From a checkpoint of a small transformer trained on Wikipedia.
Size: 15 layers, width 512, 8 heads of 64, MLP 1024 SwiGLU, 72.9M parameters.
Architecture: RMSNorm after each block, no biases in attention or MLP, normalized queries and keys.
Training: a variant of Muon for these matrices, 769M tokens, 5866 steps.
Each number is 200 + 20 x the weight over its row's rms, rounded and kept within 0 to 999. Layers, rows and columns count from 0. The size before them is the row's rms in percent of the matrix's.

# gate: layer 5 MLP gate, 1024x512, rms 0.129, rows 288-296, columns 128-255
# up: layer 5 MLP up, 1024x512, rms 0.137, rows 288-295, columns 128-255
# down: layer 5 MLP down (transposed), 1024x512, rms 0.09, rows 288-295, columns 128-255
gate288,096,232,194,169,220,192,223,206,177,215,185,185,190,206,201,183,183,203,187,210,185,231,203,176,192,195,219,235,207,238,220,202,188,213,203,202,190,184,194,188,198,233,237,206,195,213,224,182,208,191,158,207,210,212,216,218,199,245,219,197,221,193,198,214,221,201,200,195,184,218,207,225,240,208,190,196,200,185,166,210,227,185,191,229,188,176,206,230,185,191,231,211,224,185,229,166,144,203,153,237,212,204,177,206,201,187,147,154,194,155,217,183,160,217,170,227,198,190,176,168,171,205,200,195,197,207,197,157,169
up288,101,179,196,244,165,212,200,220,231,207,190,195,230,198,193,217,203,218,195,176,214,189,221,229,178,211,199,177,219,189,173,200,202,168,214,197,234,219,210,177,183,207,173,201,215,202,230,230,192,225,213,217,194,198,249,202,224,208,195,187,196,195,223,189,199,204,182,199,212,186,201,189,200,207,201,197,212,250,210,208,203,201,248,202,209,197,171,205,174,206,239,229,211,180,171,220,184,192,218,175,202,220,191,215,176,208,220,242,163,190,207,221,223,183,172,230,219,224,197,169,205,188,193,211,209,193,226,194,205
down288,100,215,206,178,208,172,189,193,201,193,194,179,183,196,218,195,180,199,203,216,205,248,224,172,243,172,225,239,187,204,241,188,192,221,189,181,197,219,203,210,219,181,207,190,200,180,190,209,198,179,186,182,224,203,159,208,172,210,219,192,162,174,191,193,196,196,204,196,166,173,173,224,200,224,200,197,198,171,183,185,237,176,223,197,182,208,240,233,180,210,156,191,182,202,202,193,221,189,198,197,205,211,203,182,205,195,210,206,243,209,225,178,171,228,188,154,174,215,167,231,184,218,187,204,211,225,191,214,180
gate289,110,215,227,215,162,215,173,202,196,218,179,181,185,202,191,204,187,150,187,141,201,208,161,235,154,210,195,221,212,162,213,199,214,195,205,205,176,216,192,161,211,227,211,210,171,183,202,199,189,181,186,186,167,206,198,170,200,181,190,235,244,174,193,179,192,209,194,224,194,207,196,215,218,216,187,225,185,189,185,200,182,176,214,219,209,231,190,190,205,193,220,183,213,194,191,196,167,216,197,194,172,201,202,227,187,210,177,175,210,203,179,229,165,173,195,214,185,224,229,207,172,173,179,223,198,226,192,218,205
up289,105,179,189,216,205,192,223,187,199,173,222,212,243,216,187,189,187,208,214,232,215,209,227,173,228,193,215,180,186,188,197,182,171,215,199,174,229,190,232,198,201,217,196,201,214,200,214,199,171,194,196,206,197,205,194,199,162,197,215,230,193,216,207,191,219,204,220,212,172,211,197,199,195,186,227,162,189,206,233,165,220,200,197,224,194,205,201,230,198,166,228,196,217,221,213,170,228,167,209,197,212,204,197,227,225,189,206,207,194,185,216,198,199,215,220,169,222,179,180,165,171,203,196,186,235,151,220,204,175
down289,106,186,209,194,222,214,208,190,195,211,173,212,175,233,201,200,217,191,195,220,213,191,207,170,179,174,194,168,203,197,202,188,187,203,183,212,210,221,160,208,194,190,177,187,228,174,218,201,228,222,199,224,219,176,213,241,207,218,205,181,176,215,184,230,165,201,214,197,223,212,194,206,182,200,200,173,220,192,205,190,206,204,193,180,214,169,218,192,184,220,121,200,236,191,189,208,202,169,187,196,221,186,217,204,202,231,202,191,223,175,237,196,221,198,208,211,205,196,210,171,234,220,186,187,207,194,180,164,155
gate290,098,191,185,200,201,238,206,188,167,216,226,202,197,198,205,162,240,223,191,191,184,161,178,183,186,206,223,221,189,191,188,175,219,201,205,194,214,222,197,186,182,189,203,162,220,213,203,215,162,206,197,218,199,174,225,214,194,205,209,214,218,232,230,254,224,237,219,175,178,234,210,179,200,175,211,223,203,172,217,196,210,221,159,208,189,200,175,192,196,196,196,182,206,202,222,221,196,191,209,204,203,206,224,203,238,214,203,208,223,201,202,231,204,179,242,180,189,194,183,192,191,215,203,182,236,223,170,209,188
up290,096,201,180,200,242,251,191,217,171,195,244,163,187,201,208,247,221,200,201,151,219,171,188,198,171,170,201,181,173,219,241,179,178,203,231,185,192,177,222,197,213,205,192,209,204,222,234,190,182,200,188,217,193,202,198,200,216,212,182,195,164,196,222,188,238,186,173,207,179,190,182,222,184,197,182,210,235,192,210,184,193,220,175,190,167,216,192,226,156,221,193,185,227,174,188,227,213,191,173,205,201,159,170,185,209,222,227,210,215,220,216,207,187,199,223,197,213,199,180,202,199,210,185,223,239,200,194,221,196
down290,097,216,215,216,187,148,211,160,207,207,164,222,232,211,189,174,184,204,175,231,203,230,224,238,206,190,188,192,208,194,190,240,223,212,192,195,189,212,195,201,185,171,208,205,214,180,184,197,222,188,212,147,213,214,195,196,200,202,217,206,226,200,158,187,162,216,207,193,218,211,227,197,195,209,214,195,191,217,203,222,191,178,239,187,224,207,218,174,215,182,221,214,199,215,199,170,206,218,244,189,218,215,219,198,181,175,179,200,180,177,191,186,210,222,177,207,180,200,216,218,212,199,200,188,161,199,217,200,211
gate291,099,204,205,143,189,230,215,201,175,215,204,180,210,248,158,208,172,190,199,212,192,209,170,236,197,216,206,187,188,187,198,202,212,220,195,132,195,215,190,207,190,215,197,199,190,223,201,204,171,154,179,224,209,185,228,178,226,205,217,196,219,181,200,242,203,198,223,228,173,197,224,220,195,249,172,190,203,189,193,202,178,163,174,153,181,191,221,168,230,199,180,201,212,157,186,204,216,182,207,202,192,221,237,224,200,196,181,172,198,213,198,190,196,212,190,208,200,176,199,188,190,219,164,170,187,213,197,171,203
up291,096,180,213,216,186,190,197,213,176,203,223,187,178,187,206,218,227,189,180,182,182,177,201,188,178,217,205,227,209,240,201,202,186,200,192,213,180,209,203,239,167,183,218,226,172,205,220,202,198,237,190,161,209,193,189,190,226,200,195,191,194,200,197,179,156,224,211,182,179,183,230,214,177,201,203,210,214,191,201,184,194,222,183,241,183,205,207,226,184,189,184,188,179,192,188,225,193,202,189,161,205,230,200,209,219,213,175,206,190,186,213,176,185,199,178,166,245,212,215,188,226,182,151,198,186,178,181,182,199
down291,096,202,162,196,180,207,218,200,255,180,212,199,232,213,197,186,157,233,196,208,210,211,196,227,179,192,197,183,220,165,186,192,180,188,197,197,196,235,196,208,185,201,168,207,214,207,196,219,221,182,218,231,205,189,213,197,202,205,192,229,217,213,219,218,216,187,217,223,227,204,181,199,222,193,179,205,204,201,214,201,208,195,226,174,210,220,210,184,225,202,208,205,206,185,174,188,207,212,212,202,189,183,200,190,184,204,229,225,226,193,184,180,207,193,209,216,158,211,209,228,165,206,193,179,210,250,210,183,219
gate292,102,206,170,253,191,203,184,207,203,211,200,205,195,220,232,204,212,222,221,186,222,197,230,171,193,207,166,215,225,180,183,198,189,202,188,220,171,210,179,210,189,191,217,198,207,226,210,231,208,199,221,166,174,203,207,203,204,216,186,191,208,196,188,219,227,208,202,209,183,196,165,192,223,176,198,202,150,179,227,201,164,203,212,179,191,201,206,220,195,190,206,205,194,215,183,173,243,235,173,173,182,215,193,201,194,193,186,170,212,197,205,234,186,206,200,174,206,205,197,211,180,163,188,189,240,198,195,218,210
up292,097,211,203,208,215,215,210,245,196,187,189,188,231,220,185,185,200,182,210,182,161,240,180,216,211,179,184,197,191,220,171,200,179,217,204,206,176,190,182,213,245,206,230,182,198,186,217,188,220,220,198,208,201,195,198,201,181,189,185,194,245,225,176,174,207,178,166,216,205,193,204,211,159,199,194,197,241,189,212,202,210,193,188,209,184,201,184,206,181,224,206,189,215,210,235,175,168,209,204,148,196,214,181,178,213,147,221,193,180,200,193,194,168,175,186,194,218,179,214,181,211,208,215,170,230,186,235,206,192
down292,102,213,194,158,203,186,213,184,200,202,206,215,160,207,207,230,164,203,191,232,190,198,201,181,214,199,208,204,212,191,217,209,212,174,205,202,196,175,216,186,169,239,173,206,238,194,186,208,159,199,195,207,217,219,214,207,210,201,192,200,177,216,222,194,193,241,181,214,189,186,181,171,209,221,208,243,198,208,179,176,180,223,192,169,198,214,165,195,185,170,191,212,167,149,204,189,210,241,176,179,263,213,191,206,193,203,171,238,226,165,229,203,218,226,215,212,217,214,212,194,172,183,176,247,187,177,164,221,201
gate293,105,177,207,217,158,190,183,224,196,202,181,181,185,199,219,201,207,209,174,208,197,237,214,238,193,187,189,197,239,208,194,218,199,199,178,227,222,172,181,228,191,200,209,178,199,148,216,196,208,218,208,197,236,177,193,180,199,239,159,241,165,222,212,192,197,199,194,198,200,203,214,170,184,196,243,211,197,243,182,203,173,181,234,158,226,261,237,196,210,201,173,199,204,154,233,186,216,212,164,200,166,194,180,215,179,198,168,197,213,193,235,216,217,183,222,214,188,178,164,206,192,155,186,160,168,189,191,191,190
up293,105,190,215,190,201,204,163,164,194,210,177,210,203,184,191,220,241,192,205,177,192,171,199,199,178,206,204,208,208,205,199,222,194,202,231,195,195,198,176,214,232,185,194,162,216,175,186,158,204,214,219,196,205,207,208,184,209,208,185,210,191,208,171,218,230,207,219,221,179,210,192,137,205,189,203,206,225,229,178,214,161,188,173,161,179,225,184,224,225,195,156,199,216,170,197,191,249,199,208,228,196,198,182,190,181,195,163,167,203,221,192,209,244,156,193,184,169,190,168,212,221,190,252,205,208,185,162,244,173
down293,101,213,195,193,207,214,238,200,204,178,206,220,189,183,204,213,154,198,194,175,210,198,218,239,189,204,187,242,190,190,185,202,270,149,225,197,207,190,227,177,213,216,202,253,207,196,212,213,249,189,222,199,177,190,180,217,199,200,170,163,220,218,182,189,195,220,184,169,205,211,244,232,233,230,203,222,173,201,234,187,192,169,234,222,255,196,191,189,207,235,188,204,207,238,195,207,207,208,200,168,219,224,203,185,201,195,200,218,225,188,226,186,187,187,202,242,200,168,221,190,180,207,191,223,228,226,196,181,173
gate294,100,201,214,222,190,208,201,151,179,224,206,187,201,193,221,165,234,196,194,220,171,188,214,216,176,238,217,230,198,211,169,228,198,196,176,188,212,193,191,204,186,174,207,188,204,217,228,184,200,211,203,204,209,198,213,227,200,193,188,199,214,213,227,194,195,237,237,182,216,207,222,231,215,217,214,214,196,153,218,201,199,172,205,220,145,181,209,180,223,218,198,230,196,195,202,209,169,209,194,203,206,231,210,218,207,231,166,194,172,202,197,178,225,203,208,164,192,202,176,182,235,220,193,184,219,207,200,227,195
up294,095,197,209,213,214,194,233,204,218,203,186,196,160,186,196,175,191,219,250,176,177,237,207,209,185,178,197,181,189,181,191,213,177,199,223,200,182,202,216,195,203,234,214,150,185,189,183,187,194,193,201,188,191,188,199,194,210,216,222,191,215,210,208,176,189,204,191,239,203,128,213,190,188,178,182,201,213,208,207,239,176,220,180,218,180,188,199,193,183,200,215,246,155,179,197,213,168,187,168,210,222,207,199,200,179,202,170,206,207,237,203,211,185,190,227,156,220,188,178,194,176,159,204,201,182,197,189,216,213
down294,099,202,236,200,187,242,170,202,196,204,225,223,232,192,193,187,210,205,200,198,216,181,196,212,182,228,206,190,223,171,211,161,211,197,194,204,172,206,191,161,182,183,174,231,208,173,193,215,195,173,212,198,188,207,162,176,220,206,227,191,187,185,164,209,191,193,184,178,202,215,174,194,207,209,213,233,213,183,178,190,206,163,218,212,209,212,174,185,213,204,180,215,275,191,222,172,208,231,200,225,203,186,202,207,182,191,220,208,229,189,181,191,204,186,192,238,182,183,183,197,250,190,216,200,156,228,201,212,187
gate295,098,188,213,194,184,172,201,197,197,226,184,211,202,275,214,183,239,213,200,178,193,206,193,203,219,201,189,152,219,188,216,240,174,203,177,195,198,197,211,202,176,202,165,221,189,185,222,179,215,192,183,192,240,188,198,190,179,214,205,202,177,220,193,173,230,211,226,179,223,222,218,217,212,166,194,212,220,204,208,191,177,235,194,176,195,222,181,192,213,199,228,191,186,148,231,181,198,197,191,206,202,182,176,222,177,193,181,252,214,167,169,172,177,201,240,206,197,194,157,205,211,215,168,181,188,220,216,227,230
up295,095,183,193,185,231,187,178,204,218,199,178,200,165,167,170,201,190,198,190,243,208,178,210,187,206,235,182,227,173,233,177,247,194,202,185,187,223,211,214,164,202,198,216,189,197,218,199,203,176,223,192,218,189,218,191,207,224,186,198,224,164,154,192,205,226,201,186,163,192,227,201,205,229,204,211,203,200,202,212,205,231,206,210,193,185,205,156,163,224,224,189,207,171,170,240,187,205,201,203,195,206,158,216,173,193,212,209,192,195,198,223,170,176,213,200,185,213,177,210,206,206,197,189,179,224,193,181,212,209
down295,096,218,218,205,167,227,222,191,154,220,247,175,213,229,194,190,218,199,171,164,203,198,195,189,181,188,204,197,214,196,236,171,191,222,204,194,208,197,221,216,231,193,158,228,203,176,189,206,225,228,171,182,202,178,236,170,202,216,163,219,231,245,230,188,189,228,182,214,225,203,210,198,207,192,186,179,194,190,184,161,200,197,233,192,225,203,215,224,192,205,197,225,215,234,176,217,189,195,219,201,200,218,218,187,197,209,200,166,208,182,203,188,191,223,208,201,171,199,214,191,168,191,222,228,164,197,221,187,180
gate296,092,194,195,241,178,184,225,165,219,178,195,190,214,165,203,230,217,200,208,176,231,176,221,228,225,210,192,213,207,212,196,181,211,236,216,213,196,205,209,174,201,197,201,195,188,193,179,228,186,242,240,197,187,189,179,230,202,151,249,152,184,207,220,182,186,225,209,181,194,182,208,196,167,206,163,217,203,216,178,189,206,222,209,193,202,213,180,212,198,210,214,199,196,188,204,185,215,187,210,191,202,179,192,164,240,187,211,159,171,207,188,232,205,233,171,218,170,171,192,183,195,165,201,191,205,182,199,176,197